python train.py --d_mlp=704 --vocab_size=2048 --norm_eps=1e-05 --attn_scale=0.125 --parallel_block=false --optimizer="soap_variant" --lr_head=0.00798 --warmup_steps=200
Each number is 50 + 12 x the weight over the matrix's rms, rounded and kept within 0 to 99. Layers, rows and columns count from 0.

# layer 2 MLP down (transposed), 704x256, rms 0.129, rows 604-640, columns 64-127
37 51 63 20 49 35 41 52 56 51 57 52 51 43 60 52 46 47 59 46 36 14 46 70 49 42 18 50 66 44 44 62 77 64 55 55 64 66 51 46 62 68 47 44 50 56 30 27 59 40 35 54 60 62 46 57 55 39 41 66 76 55 63 55
40 63 54 41 42 80 53 49 26 42 54 33 59 67 34 28 53 45 61 47 63 42 40 56 49 33 48 52 61 74 57 48 52 54 48 43 49 61 49 46 54 40 52 52 57 40 62 34 62 33 46 60 57 57 22 58 23 34 41 42 47 62 54 54
39 33 50 42 44 25 47 72 59 51 50 42 56 79 57 60 31 56 59 49 41 43 73 51 39 70 71 36 48 34 32 46 43 50 40 45 61 67 48 56 51 23 38 50 47 79 36 63 48 53 42 31 41 32 49 61 33 55 47 63 55 67 56 29
19 48 47 25 55 45 63 43 34 50 72 41 25 60 41 49 66 41 56 59 49 54 47 46 45 52 45 31 65 40 67 62 48 38 40 69 59 49 55 56 31 44 60 37 44 30 25 78 57 58 40 19 37 58 40 49 55 35 46 42 39 59 29 51
52 66 73 45 59 52 54 33 55 65 44 41 55 52 69 63 69 66 46 60 33 40 53 37 60 58 37 36 40 53 86 48 59 55 63 39 48 39 53 48 50 64 41 56 55 51 64 59 25 44 32 50 56 49 29 39 49 45 49 59 60 52 52 76
66 56 51 50 50 35 61 26 66 39 59 33 45 48 14 57 52 68 60 43 42 34 37 48 53 69 39 35 38 36 29 56 52 78 46 52 53 60 53 66 77 66 42 60 51 46 65 58 77 52 65 41 73 46 33 57 35 55 49 64 49 51 64 36
52 59 62 48 51 41 50 51 34 43 33 49 54 28 70 65 74 42 45 49 48 34 62 26 54 20 56 49 45 48 57 64 37 44 65 43 52 14 54 54 59 56 66 65 53 36 40 55 54 31 58 22 09 47 47 32 25 24 34 57 25 49 47 42
30 41 49 25 69 41 58 38 66 45 56 36 38 37 41 48 39 61 56 56 67 68 57 63 45 54 49 29 37 46 43 52 72 54 31 51 67 39 65 59 44 42 47 65 54 34 52 58 36 46 73 41 51 47 47 43 42 40 27 45 70 37 44 63
55 44 49 54 61 27 49 62 51 31 33 49 53 87 62 51 46 49 38 50 38 51 28 43 48 34 39 67 37 25 67 23 53 55 28 50 45 33 51 50 54 46 71 67 62 53 42 38 44 37 31 72 37 51 40 50 45 76 70 52 54 46 38 50
51 57 33 39 66 42 37 51 56 59 34 33 63 79 44 26 41 23 43 56 47 42 27 56 56 37 39 45 53 11 45 62 73 64 55 51 28 52 32 44 58 61 38 34 60 47 44 65 69 24 45 40 31 50 71 37 60 35 42 47 61 46 47 43
37 37 61 53 68 63 55 57 42 43 51 61 71 50 47 64 54 42 51 53 34 27 65 66 46 54 37 41 30 41 72 51 52 46 50 23 38 60 34 56 54 34 35 51 44 61 54 45 58 58 43 84 26 51 58 66 47 67 39 54 35 25 43 66
63 65 59 74 71 48 62 52 47 24 59 31 45 54 41 42 73 61 35 39 65 51 63 26 56 66 56 52 79 59 76 49 42 70 37 41 59 58 65 28 42 41 66 73 42 47 46 53 40 31 53 34 62 37 57 45 42 36 65 48 66 69 42 53
44 39 42 43 39 44 43 47 49 45 58 59 59 27 48 35 48 51 51 34 48 46 46 40 46 52 33 71 46 48 50 39 58 49 67 43 47 47 55 46 63 43 35 46 59 43 31 47 46 39 58 65 73 39 31 38 40 57 63 48 53 74 41 44
24 62 59 50 42 59 37 59 40 28 49 54 38 54 50 58 56 77 50 56 60 39 37 62 71 59 40 43 56 67 53 63 43 53 59 65 51 54 58 49 65 42 32 59 64 53 48 55 40 50 52 69 60 26 43 46 57 60 39 64 78 53 55 60
23 61 48 39 50 37 55 53 31 44 54 42 43 47 57 59 79 78 44 41 69 65 51 57 40 62 61 61 56 61 33 53 62 40 44 51 50 43 30 34 62 48 32 29 39 43 44 57 69 25 60 49 39 46 43 62 49 60 42 60 31 55 44 52
34 56 66 46 72 25 47 44 57 46 42 59 71 62 58 49 42 24 46 34 43 63 46 67 66 39 34 61 78 40 58 64 46 49 48 36 36 43 44 33 46 47 42 72 53 43 44 73 53 56 63 37 34 37 56 72 49 51 53 60 70 37 66 65
38 51 48 40 51 45 47 50 58 56 40 49 48 48 54 43 44 51 55 49 65 45 43 55 43 53 58 64 37 69 60 41 39 51 67 55 57 43 53 37 57 43 42 55 39 55 48 61 38 59 60 45 71 71 49 54 35 57 59 46 42 44 53 62
43 58 47 51 59 59 51 61 55 44 50 51 60 57 52 45 52 59 66 51 34 51 38 36 47 68 47 51 49 38 64 53 33 51 58 57 48 68 46 50 60 60 50 44 54 58 42 49 65 34 58 43 61 49 54 53 70 65 51 40 41 44 33 61
57 55 38 34 47 26 65 38 39 60 58 60 34 44 53 45 45 37 59 66 44 51 60 47 64 45 42 72 48 45 57 48 45 63 64 43 41 44 46 32 53 67 41 60 59 46 61 74 37 71 56 68 54 30 81 77 40 58 59 25 48 33 62 40
81 60 58 61 61 48 32 62 40 51 45 33 53 41 52 78 56 73 69 64 51 34 65 49 58 33 29 54 44 67 35 61 50 61 56 50 34 31 37 51 81 32 59 77 70 70 42 37 10 62 70 61 49 66 44 48 46 31 73 56 33 68 53 72
51 60 54 42 34 51 36 19 25 68 54 38 53 29 46 56 38 25 49 22 50 70 24 62 50 48 47 48 62 51 32 52 57 51 54 52 72 59 52 23 61 38 56 58 60 54 38 39 46 42 30 36 43 33 41 35 45 27 54 36 25 50 59 61
48 65 41 65 51 21 38 34 46 41 73 30 52 61 49 42 77 46 48 60 49 55 32 68 53 49 65 50 50 58 42 43 38 59 66 53 53 33 56 50 63 25 40 63 56 46 50 51 62 51 54 37 64 41 11 50 38 55 26 56 60 49 38 40
50 39 54 66 38 70 60 52 58 48 70 55 52 65 33 58 36 45 42 59 68 34 62 44 51 41 68 38 33 61 53 55 66 46 48 48 43 69 34 42 53 80 47 44 42 68 49 61 50 44 64 48 63 64 47 41 53 51 58 42 49 55 44 62
59 50 65 27 51 62 61 59 45 59 60 50 23 64 53 49 35 41 41 31 70 50 58 41 50 42 66 45 60 53 35 38 73 51 38 52 50 42 39 39 50 22 31 57 44 39 19 25 63 44 27 41 53 66 42 50 49 45 46 50 71 67 52 25
50 53 57 35 42 66 48 33 41 55 47 39 38 61 56 75 65 35 55 42 58 39 28 61 67 31 39 58 58 60 44 59 52 53 34 51 41 35 85 51 65 37 58 69 45 49 67 66 46 48 69 31 48 50 53 73 44 66 59 36 43 36 69 53
23 18 49 35 46 55 44 61 68 30 52 63 60 68 21 43 26 54 59 38 20 43 18 48 47 32 65 50 50 30 64 58 60 53 47 42 55 48 79 43 25 38 47 54 40 39 50 52 50 37 69 41 59 58 72 66 45 35 35 48 59 69 34 59
78 42 60 46 56 48 42 39 54 51 50 44 58 55 19 47 63 45 49 40 53 29 37 45 55 56 59 73 51 69 37 36 45 40 69 62 29 81 53 68 52 28 53 43 62 50 54 43 65 51 47 42 62 53 70 49 52 40 48 44 49 52 66 60
52 50 52 45 65 48 46 68 44 52 49 50 68 66 64 56 51 54 48 33 41 71 53 39 76 40 54 47 62 52 49 42 45 45 50 36 61 40 47 66 44 60 37 27 55 56 55 57 57 38 53 56 69 37 35 37 72 52 65 37 46 44 66 42
32 43 57 49 41 54 48 53 61 54 42 44 56 35 58 42 28 24 48 45 50 42 51 47 63 32 36 57 47 53 49 43 45 46 54 39 48 38 66 41 37 66 49 40 42 36 62 53 45 45 52 54 49 53 62 43 74 50 69 34 36 47 44 52
26 66 52 41 43 56 65 60 46 55 56 64 51 42 54 40 70 50 48 48 45 59 59 46 28 35 38 54 33 52 45 50 46 52 30 53 42 57 59 37 59 48 61 50 39 46 69 43 72 50 50 57 47 40 65 32 62 38 46 63 41 56 42 46
51 51 49 50 67 37 59 52 67 47 53 45 46 59 59 52 61 45 54 54 63 61 28 41 39 60 64 49 55 54 64 47 62 57 35 47 36 50 71 40 51 48 48 57 37 71 86 55 43 38 27 45 48 51 70 62 58 49 54 38 40 54 55 64
60 39 35 49 60 25 40 49 57 53 40 58 53 54 56 49 52 46 53 62 54 48 46 73 54 38 57 58 54 66 61 17 43 60 41 50 63 50 22 60 42 55 29 57 48 53 37 64 47 45 49 49 52 44 77 28 64 49 59 45 28 21 62 37
61 33 51 50 55 39 83 47 47 42 58 51 57 29 42 60 41 68 54 52 40 35 17 53 41 41 52 48 41 77 45 46 60 65 45 44 46 77 26 55 42 59 63 73 42 42 53 63 46 39 56 67 65 53 37 40 08 49 53 53 51 47 50 52
49 60 50 43 45 60 50 41 70 65 13 46 46 13 52 46 38 51 58 54 46 72 48 67 48 70 56 52 44 68 50 72 42 38 28 55 46 48 64 38 52 54 51 45 53 52 44 41 61 57 42 53 44 45 55 74 31 36 51 59 72 44 46 45
74 55 55 55 40 58 40 51 41 59 61 47 43 45 33 28 52 53 52 63 55 58 45 45 44 70 59 42 63 46 41 44 38 45 46 48 58 59 62 42 65 55 49 55 67 35 63 42 63 53 50 35 32 50 57 41 51 34 62 44 40 41 46 39
45 51 62 56 43 48 62 63 58 53 40 45 58 45 46 55 63 61 48 43 38 62 50 47 52 39 41 52 37 50 55 27 28 36 52 40 46 50 41 68 53 52 74 56 60 34 59 49 66 45 59 42 49 40 67 41 53 44 42 34 72 65 60 43
46 49 43 56 48 55 43 66 41 50 42 49 49 54 43 39 58 50 35 52 47 36 53 42 59 65 73 25 56 57 42 46 41 53 61 48 62 42 34 59 53 31 47 27 62 58 44 61 45 56 67 53 49 53 54 55 30 37 45 46 42 29 62 56
# layer 2 MLP gate, 704x256, rms 0.139, rows 605-640, columns 64-127
50 63 40 53 58 54 53 56 50 51 56 57 54 59 41 47 49 53 46 55 25 43 55 58 36 54 61 48 41 60 46 58 61 55 59 53 36 38 41 43 44 71 50 20 55 30 60 64 54 51 42 44 53 41 38 63 37 44 25 51 47 46 39 44
76 53 38 48 54 48 50 55 59 60 46 48 30 44 45 35 48 68 33 67 43 47 46 40 50 58 61 43 56 63 51 62 54 53 34 60 48 71 45 60 53 72 56 45 54 40 44 46 39 49 39 81 73 51 48 70 69 63 45 72 61 56 63 70
67 55 61 40 45 35 39 55 50 59 42 37 47 57 43 51 45 67 62 35 58 45 64 28 44 31 47 59 53 64 55 51 57 45 39 51 70 28 72 63 40 17 54 59 62 61 46 59 48 52 54 48 43 55 36 29 59 34 46 27 42 47 54 52
46 55 58 41 55 39 37 49 61 58 34 41 51 28 55 68 66 55 46 73 25 61 54 35 42 39 56 49 38 43 42 46 58 42 42 43 45 45 39 34 60 50 41 42 46 54 42 46 46 56 32 51 70 41 41 41 52 60 42 39 28 38 34 67
50 49 50 45 64 72 58 54 47 60 42 59 50 47 30 69 60 32 45 50 68 61 21 49 58 61 75 67 54 70 77 39 43 27 39 64 49 41 69 38 39 40 37 34 41 44 46 64 65 64 34 48 57 47 47 39 44 45 47 52 62 57 57 44
48 64 50 43 39 69 60 47 49 57 62 63 41 30 39 40 45 39 54 56 49 38 40 35 50 44 62 41 58 52 52 44 42 60 68 44 54 38 63 53 48 33 55 57 42 65 46 41 66 45 68 70 46 43 62 56 42 40 55 62 55 75 59 46
48 45 60 51 63 74 47 55 43 71 56 38 58 64 68 36 43 50 61 36 53 32 52 36 51 36 34 67 54 54 34 41 39 62 34 46 56 61 46 48 67 29 52 48 52 45 44 58 40 47 21 42 59 47 58 48 73 57 36 46 51 58 34 56
67 43 48 57 46 36 44 60 54 50 32 33 66 54 49 63 59 67 49 45 49 44 43 29 46 64 65 44 54 67 59 49 46 53 47 47 30 39 50 70 49 58 54 65 43 59 44 58 67 20 48 65 58 62 43 61 42 55 72 58 70 33 49 57
64 52 61 32 58 23 60 41 53 59 37 51 38 34 67 25 47 42 45 48 58 59 48 56 49 66 21 40 79 69 67 67 48 41 38 54 71 26 70 46 51 37 39 61 67 48 32 37 42 52 36 49 64 61 48 55 57 53 46 72 35 46 81 47
72 48 44 69 28 47 67 42 46 45 70 48 38 41 57 48 57 49 69 59 69 46 57 71 44 42 61 73 40 50 46 56 57 44 48 58 40 58 37 71 53 53 37 52 70 52 55 52 58 38 36 73 52 60 41 37 31 39 48 44 44 07 53 33
40 74 61 59 68 47 49 63 41 37 58 21 46 39 49 56 61 62 50 41 53 46 35 45 77 84 34 45 71 49 42 26 48 50 46 52 36 49 47 57 39 35 60 82 51 68 32 51 38 44 45 44 65 60 57 53 19 46 70 48 78 55 62 35
48 43 45 60 37 52 55 40 40 38 48 46 54 36 44 46 68 40 26 45 59 52 65 53 54 46 51 54 41 62 57 54 52 47 59 50 60 53 47 58 38 61 50 51 42 39 64 58 49 32 33 33 63 58 34 47 47 41 38 54 48 41 31 49
58 55 52 56 34 37 55 58 60 54 53 64 36 53 51 69 44 39 56 55 54 39 70 44 56 45 41 53 46 62 35 48 54 46 33 74 42 59 56 21 31 59 58 54 45 34 45 48 50 50 38 45 64 57 50 44 50 52 57 52 58 56 60 42
56 44 51 58 39 59 37 38 46 55 62 72 48 52 24 37 53 40 61 46 36 48 56 43 40 49 68 63 51 37 63 39 18 46 36 48 58 51 74 80 68 41 70 60 35 50 55 53 41 38 20 40 39 34 55 52 41 78 55 60 36 51 68 56
44 19 33 63 71 60 51 64 45 53 64 36 52 57 54 67 52 60 59 47 52 40 55 41 58 37 61 36 53 66 52 55 57 52 52 57 51 72 41 33 37 59 31 40 44 36 66 37 35 60 84 85 47 39 37 51 62 53 37 38 49 33 41 33
45 51 46 43 53 51 66 50 39 53 46 54 48 38 50 59 41 59 56 50 56 44 62 49 40 51 53 59 52 52 53 45 47 44 34 45 53 45 67 58 45 49 42 46 42 56 46 61 55 59 52 57 64 48 40 49 31 50 42 66 44 53 65 31
49 72 52 53 58 56 61 38 64 47 53 47 23 38 54 58 61 63 57 46 60 54 61 69 54 52 53 32 54 54 45 54 50 53 63 62 57 36 52 38 43 50 39 68 48 45 56 49 37 36 48 56 33 65 59 55 35 59 47 45 42 56 63 28
52 53 63 63 57 46 31 54 50 46 63 52 67 26 46 46 53 42 46 48 49 59 57 32 38 70 56 51 45 66 52 70 44 58 12 57 48 52 69 34 46 39 50 47 61 75 74 27 52 22 35 75 63 46 44 59 64 32 49 65 62 43 55 47
44 47 53 42 61 41 38 86 55 73 54 53 44 43 41 36 26 55 74 37 71 51 54 52 38 42 50 45 49 55 31 46 49 36 83 52 56 65 57 58 71 36 60 65 51 56 60 66 33 51 52 46 63 61 53 35 61 47 60 91 63 73 23 43
59 50 49 59 51 54 48 58 48 62 66 61 66 47 34 48 44 48 31 41 53 47 46 41 55 60 64 47 37 52 65 42 63 54 61 40 61 59 60 55 61 50 58 40 47 53 56 62 55 39 24 51 51 49 65 50 52 68 54 55 53 59 76 38
53 28 45 45 56 77 69 47 53 59 50 72 63 16 42 50 36 49 51 53 57 58 50 50 67 43 55 64 52 44 58 73 42 40 43 36 33 55 25 63 27 49 32 40 45 41 27 60 54 48 39 21 48 76 48 46 58 51 57 46 43 33 40 53
46 49 41 41 32 68 57 47 62 64 62 35 29 27 52 39 60 48 52 70 35 58 30 44 62 58 44 45 61 60 34 49 70 43 47 67 56 43 49 66 42 33 67 31 54 51 54 51 48 39 33 53 37 59 54 57 43 58 68 47 48 72 54 76
52 53 31 50 59 50 24 70 53 23 39 49 32 22 39 25 34 58 30 49 31 52 60 81 55 74 82 51 26 35 42 23 40 56 50 43 52 58 25 47 75 54 52 56 42 21 36 36 69 34 36 48 43 39 30 72 63 53 36 71 61 75 47 34
52 37 39 40 62 39 47 45 55 60 54 54 77 40 41 51 18 45 59 32 47 35 57 42 60 32 34 76 67 62 54 73 33 58 48 33 39 58 55 48 32 36 56 64 68 56 35 45 39 60 60 40 75 45 38 50 50 60 27 62 54 45 64 37
65 77 49 28 52 59 47 79 40 62 44 61 41 29 63 17 50 41 77 61 41 44 53 52 53 54 57 46 55 71 69 45 52 52 74 48 70 37 71 47 41 42 46 45 66 55 45 31 44 37 49 61 48 58 40 36 52 48 44 34 52 55 56 31
51 38 36 49 61 53 42 44 54 42 47 54 69 58 29 49 68 53 39 46 45 15 40 37 21 67 47 42 25 53 31 31 36 43 57 35 35 56 53 89 71 37 39 50 50 63 47 37 72 18 52 64 54 57 48 45 60 37 37 61 32 56 38 48
49 57 63 46 42 35 50 70 50 49 46 47 58 67 46 54 30 74 53 50 40 69 52 45 68 44 63 42 55 58 48 52 47 34 44 69 55 49 27 56 54 49 31 74 46 40 51 78 59 40 35 50 56 42 46 40 49 58 39 25 52 60 65 41
57 55 43 51 53 40 41 69 44 53 77 42 28 31 46 39 66 44 68 43 45 48 62 72 45 31 48 48 54 58 47 57 40 53 37 49 41 59 55 31 45 46 58 42 45 43 42 46 50 39 38 45 59 38 38 42 42 55 53 57 47 51 48 35
47 44 50 31 57 59 56 44 39 45 49 42 54 38 71 52 75 66 58 36 39 23 55 55 47 49 45 67 62 50 42 53 53 51 35 56 61 41 44 55 38 46 42 64 61 46 31 54 64 57 75 42 41 38 43 61 57 46 40 44 67 51 45 77
44 60 48 44 51 44 53 46 47 55 68 61 52 29 69 46 55 45 39 55 49 71 54 57 54 52 43 44 33 36 58 61 49 68 40 69 59 54 53 51 69 38 33 38 33 58 61 39 67 49 44 43 28 39 52 62 54 55 52 56 52 48 56 52
56 39 35 31 55 53 41 54 63 65 51 62 51 64 59 54 53 51 42 61 40 58 55 62 49 40 54 55 39 61 47 46 56 61 42 56 79 53 45 55 42 43 38 44 58 67 38 55 48 45 41 45 53 51 59 43 46 51 38 52 45 44 61 43
63 50 43 69 37 38 58 63 24 22 55 65 38 41 63 33 44 62 46 37 37 56 40 30 39 42 26 63 33 46 41 49 37 52 44 61 54 65 42 37 66 44 46 50 59 54 29 41 46 64 40 58 51 37 53 51 50 56 72 16 51 64 46 61
36 58 31 17 46 57 75 34 44 37 47 46 40 43 53 45 38 64 55 41 28 56 72 60 54 61 78 49 33 47 47 57 55 62 44 32 34 47 51 72 53 43 47 56 46 78 39 55 64 26 66 55 54 44 42 73 38 58 46 42 60 18 31 40
34 24 50 56 64 34 48 70 55 69 48 52 36 45 48 32 39 75 58 47 53 63 38 40 49 53 58 42 68 40 52 43 63 61 77 41 42 69 53 56 39 54 61 53 44 56 63 33 51 57 53 38 32 46 44 64 53 53 54 47 61 45 61 46
38 42 45 55 49 67 55 52 48 50 60 61 62 56 66 75 36 39 70 61 46 49 71 62 58 50 47 48 65 51 33 72 54 62 63 36 43 48 50 59 64 30 52 49 56 49 64 45 49 42 57 56 41 46 47 47 47 60 42 66 61 50 55 57
57 43 58 70 33 59 49 44 39 55 42 40 53 77 73 49 37 55 57 50 41 46 33 58 25 38 45 53 54 65 53 35 57 75 57 45 52 57 51 38 48 53 44 67 60 47 52 65 47 40 56 50 43 46 55 50 29 48 64 58 39 24 37 58
# layer 2 MLP up, 704x256, rms 0.139, rows 605-640, columns 64-127
69 39 38 42 45 58 48 42 67 48 43 50 55 59 48 55 57 54 36 55 48 34 56 29 49 38 43 21 47 44 75 22 70 74 59 45 56 69 29 32 26 54 42 39 51 45 55 44 58 26 56 43 47 44 46 26 59 47 59 47 69 48 55 47
56 66 31 57 54 72 28 51 37 32 48 61 61 72 38 31 57 37 38 48 57 29 63 54 57 48 21 47 61 47 48 72 33 38 64 57 48 51 99 38 43 11 58 50 45 70 63 24 32 55 65 62 41 52 40 52 62 57 29 21 51 52 37 26
51 42 60 36 64 47 56 54 39 68 37 33 41 52 41 44 53 59 52 53 46 49 49 25 30 52 48 50 60 59 61 68 52 38 44 45 68 39 63 62 47 21 60 48 65 58 40 60 58 50 45 35 34 50 34 31 53 25 48 33 41 52 61 38
53 50 37 51 42 39 45 50 46 43 46 63 60 56 58 54 66 79 31 69 32 38 56 57 54 46 66 63 58 17 55 41 50 57 26 35 47 50 59 61 56 70 50 49 55 47 42 53 57 56 47 54 64 49 33 56 56 32 33 43 44 38 44 60
50 61 32 45 34 36 64 36 78 39 45 44 70 48 58 48 39 67 41 38 40 41 90 68 25 56 43 57 43 36 20 62 51 68 67 51 62 66 52 76 56 52 43 65 55 48 36 40 52 16 53 72 53 50 52 59 83 43 45 49 47 51 44 50
52 49 46 35 51 45 55 45 39 44 48 59 44 38 48 23 39 27 46 44 61 49 60 60 67 30 54 50 47 56 43 63 65 66 53 50 61 47 64 74 31 33 64 60 47 44 44 52 30 42 60 49 45 46 55 44 53 52 34 66 72 41 73 29
44 36 43 53 51 50 44 40 72 52 40 75 59 59 40 55 66 33 50 56 58 52 54 63 53 58 44 44 37 56 53 41 61 73 53 45 44 52 43 54 35 40 52 40 53 61 58 63 43 67 35 52 41 56 38 68 37 23 26 60 64 43 57 57
49 49 50 65 57 27 51 67 30 44 43 28 56 52 51 54 56 45 49 57 37 45 42 30 42 66 72 44 51 63 74 38 51 47 39 44 41 43 45 78 49 46 64 51 43 73 40 67 69 15 45 63 31 51 54 64 59 57 67 74 74 41 64 44
49 56 23 64 50 46 40 63 58 47 60 41 47 77 35 81 69 40 62 58 73 28 50 38 65 48 47 60 38 54 27 54 57 64 69 56 57 75 51 35 51 61 60 50 48 45 40 51 43 71 50 51 45 33 61 45 50 53 53 29 53 75 24 49
53 38 35 37 58 42 38 56 39 28 56 60 36 38 52 57 44 56 63 38 46 46 57 39 50 60 49 61 29 50 57 37 53 41 39 49 47 32 40 45 52 24 48 31 46 55 57 52 55 34 37 62 37 57 46 53 57 82 52 57 49 69 34 65
35 67 57 38 75 70 50 50 33 44 59 49 53 58 36 48 34 42 45 42 48 48 45 23 50 65 49 52 56 55 53 28 46 43 42 53 48 70 40 65 55 43 54 47 42 58 53 59 60 37 48 48 59 73 40 61 46 49 63 49 62 46 44 20
59 54 43 29 53 38 46 72 58 63 57 68 52 43 48 43 31 46 66 39 42 59 42 48 44 45 39 54 54 22 43 65 50 64 30 38 53 55 60 43 68 44 61 47 53 49 53 60 45 46 54 68 49 39 40 47 48 54 82 49 60 60 52 58
54 48 67 43 35 72 48 54 54 63 49 63 36 69 71 61 31 43 71 38 28 52 63 37 45 36 55 58 64 56 38 51 57 68 68 41 67 59 54 39 43 54 43 56 54 34 48 46 30 49 33 54 65 59 63 50 36 54 47 46 54 54 54 75
27 63 47 29 35 52 39 47 56 49 54 46 62 25 62 55 38 49 51 62 65 47 34 66 44 80 41 27 46 46 46 44 69 34 56 54 61 67 40 37 46 59 38 36 66 46 54 55 57 53 48 40 32 59 38 81 55 50 39 77 50 34 24 52
45 52 64 60 59 63 53 61 29 60 47 62 61 56 75 35 51 34 41 43 51 36 75 81 35 39 72 42 58 34 41 47 41 56 56 30 44 34 26 64 59 63 44 46 24 40 36 51 54 44 64 39 39 50 45 43 40 44 54 50 54 48 50 46
39 37 44 49 61 46 59 51 54 55 53 52 48 52 45 39 33 56 57 59 39 54 39 61 44 51 52 61 46 76 49 50 51 43 49 51 59 64 63 47 56 41 45 47 35 53 45 53 67 54 45 59 50 58 53 60 37 45 52 56 45 44 59 45
48 83 62 39 41 39 61 42 62 50 62 39 46 39 57 55 68 49 61 41 55 47 49 72 60 58 44 46 47 48 27 57 47 59 54 66 52 46 44 19 41 40 42 57 32 35 65 43 49 42 34 47 38 59 63 57 38 57 48 40 45 48 46 45
53 52 42 71 61 58 87 47 39 45 34 70 35 70 39 41 56 54 57 63 34 44 51 69 62 59 51 35 19 42 44 55 56 59 58 44 36 63 61 43 65 56 44 63 52 23 54 86 39 60 34 45 52 56 49 46 37 52 56 45 28 56 34 28
60 34 51 40 34 38 56 47 41 35 29 51 55 29 58 54 57 56 52 52 52 56 59 37 28 52 41 53 68 46 43 26 44 32 33 50 53 25 56 37 50 42 46 53 66 82 56 37 50 48 55 61 63 62 43 49 55 29 39 56 56 70 64 45
49 34 48 49 50 52 63 50 56 62 42 42 42 60 54 33 53 64 54 47 14 71 56 44 49 52 38 33 46 59 54 52 50 47 46 83 46 71 31 29 27 45 34 60 21 57 74 44 42 64 41 49 35 48 41 55 48 24 56 42 48 60 42 78
50 69 62 60 56 31 20 43 51 48 48 36 52 71 61 47 67 50 61 50 56 50 52 37 41 49 52 41 49 52 51 42 56 68 56 65 56 62 63 40 73 50 68 55 58 48 70 44 41 56 52 78 43 34 52 59 48 46 46 38 54 44 45 45
45 57 48 77 58 49 56 42 39 25 40 74 60 59 44 57 42 54 41 58 67 59 61 44 44 47 62 36 44 52 57 46 44 55 41 51 44 60 47 31 62 58 24 48 36 47 41 56 48 47 62 45 55 41 43 44 48 48 49 52 49 51 42 28
31 46 33 75 38 45 45 45 49 28 40 68 52 59 49 56 53 53 70 47 49 60 22 52 54 59 35 26 60 66 36 46 37 73 53 46 57 38 47 29 14 46 51 44 72 52 24 66 43 57 67 29 49 73 58 31 28 52 43 12 34 26 35 54
46 55 39 45 73 51 40 29 39 29 64 77 59 58 38 56 71 58 63 65 51 44 36 59 45 48 37 45 51 37 58 73 48 35 60 47 41 49 63 57 54 44 35 70 32 43 71 61 21 57 58 57 58 50 63 48 22 43 58 38 50 57 73 53
40 59 55 44 52 65 47 70 31 51 48 47 34 44 49 26 52 45 73 76 40 51 57 48 62 49 51 39 47 52 77 57 65 53 73 38 82 35 79 64 30 39 62 47 68 67 52 37 37 35 25 31 23 55 47 52 48 53 50 50 61 63 43 55
54 62 27 52 58 56 31 59 47 46 54 46 62 27 32 49 65 45 48 45 47 31 44 59 51 54 38 50 43 45 38 24 48 45 53 51 53 40 48 56 50 57 41 52 60 64 50 60 99 38 38 33 66 51 75 36 62 51 67 67 45 64 52 56
52 31 74 42 54 30 37 67 47 57 55 34 65 68 42 55 31 75 56 67 36 75 45 42 66 52 59 38 56 53 53 55 48 45 43 61 53 48 36 51 53 47 42 70 54 38 47 70 67 49 34 58 54 34 38 46 43 56 30 18 53 56 69 54
41 49 59 48 47 56 56 60 56 61 53 65 52 43 46 42 52 29 41 74 60 47 49 67 55 47 51 61 63 68 54 55 57 46 64 51 59 56 77 41 41 46 26 65 42 39 43 54 67 34 66 40 53 30 51 39 55 48 56 52 46 48 41 55
52 69 28 27 48 61 53 48 55 51 31 43 32 59 48 48 47 32 61 66 60 64 51 48 45 46 46 47 30 53 37 33 48 53 41 54 41 74 51 38 59 54 53 35 51 65 53 51 41 28 22 56 73 47 45 43 57 58 40 58 38 52 56 51
54 47 44 46 33 48 74 60 51 54 42 55 40 50 56 47 51 39 50 50 45 64 58 62 65 57 66 63 65 50 56 67 66 64 25 48 53 50 50 52 35 75 30 53 47 52 39 49 60 56 64 33 50 53 35 66 48 53 30 60 72 38 53 42
43 40 36 25 48 44 47 46 53 62 50 66 53 58 53 47 58 56 42 57 29 47 52 57 53 34 62 44 49 62 49 55 63 58 45 53 67 55 42 49 33 50 44 53 59 74 45 65 58 45 39 52 42 58 51 47 41 57 30 38 39 17 56 39
52 38 49 34 67 54 49 37 70 77 34 46 53 52 42 59 70 46 61 58 49 41 77 78 73 50 61 56 51 61 65 38 71 49 48 45 56 38 48 64 35 52 39 46 51 41 84 75 48 35 49 40 65 60 52 45 37 54 44 69 48 39 48 56
58 43 62 69 69 35 45 13 65 65 50 54 54 43 27 49 74 41 35 36 56 46 43 49 37 60 49 48 78 69 58 51 38 52 52 63 61 40 57 48 45 54 40 43 73 49 63 53 44 38 36 54 63 64 63 43 54 27 54 59 52 54 61 36
54 35 20 43 57 27 52 55 46 55 51 40 42 60 74 38 54 44 46 40 63 71 37 47 30 45 40 24 62 45 58 61 71 63 78 47 66 40 56 49 50 52 65 52 37 43 39 36 54 42 32 52 52 48 48 44 68 51 63 61 38 48 46 66
56 44 59 47 48 38 53 51 56 48 37 34 57 56 35 42 50 53 29 40 49 52 43 35 33 54 46 55 42 44 47 43 66 35 30 62 59 71 49 42 35 63 50 40 47 65 45 54 36 52 37 50 68 55 64 51 63 54 46 35 44 52 44 56
49 27 55 50 60 52 55 52 31 51 46 58 58 46 26 48 57 52 44 38 54 58 68 47 65 65 56 47 51 31 61 60 50 36 49 68 59 47 48 72 46 60 69 41 32 58 37 37 62 66 55 57 46 58 46 54 69 56 41 39 69 73 60 37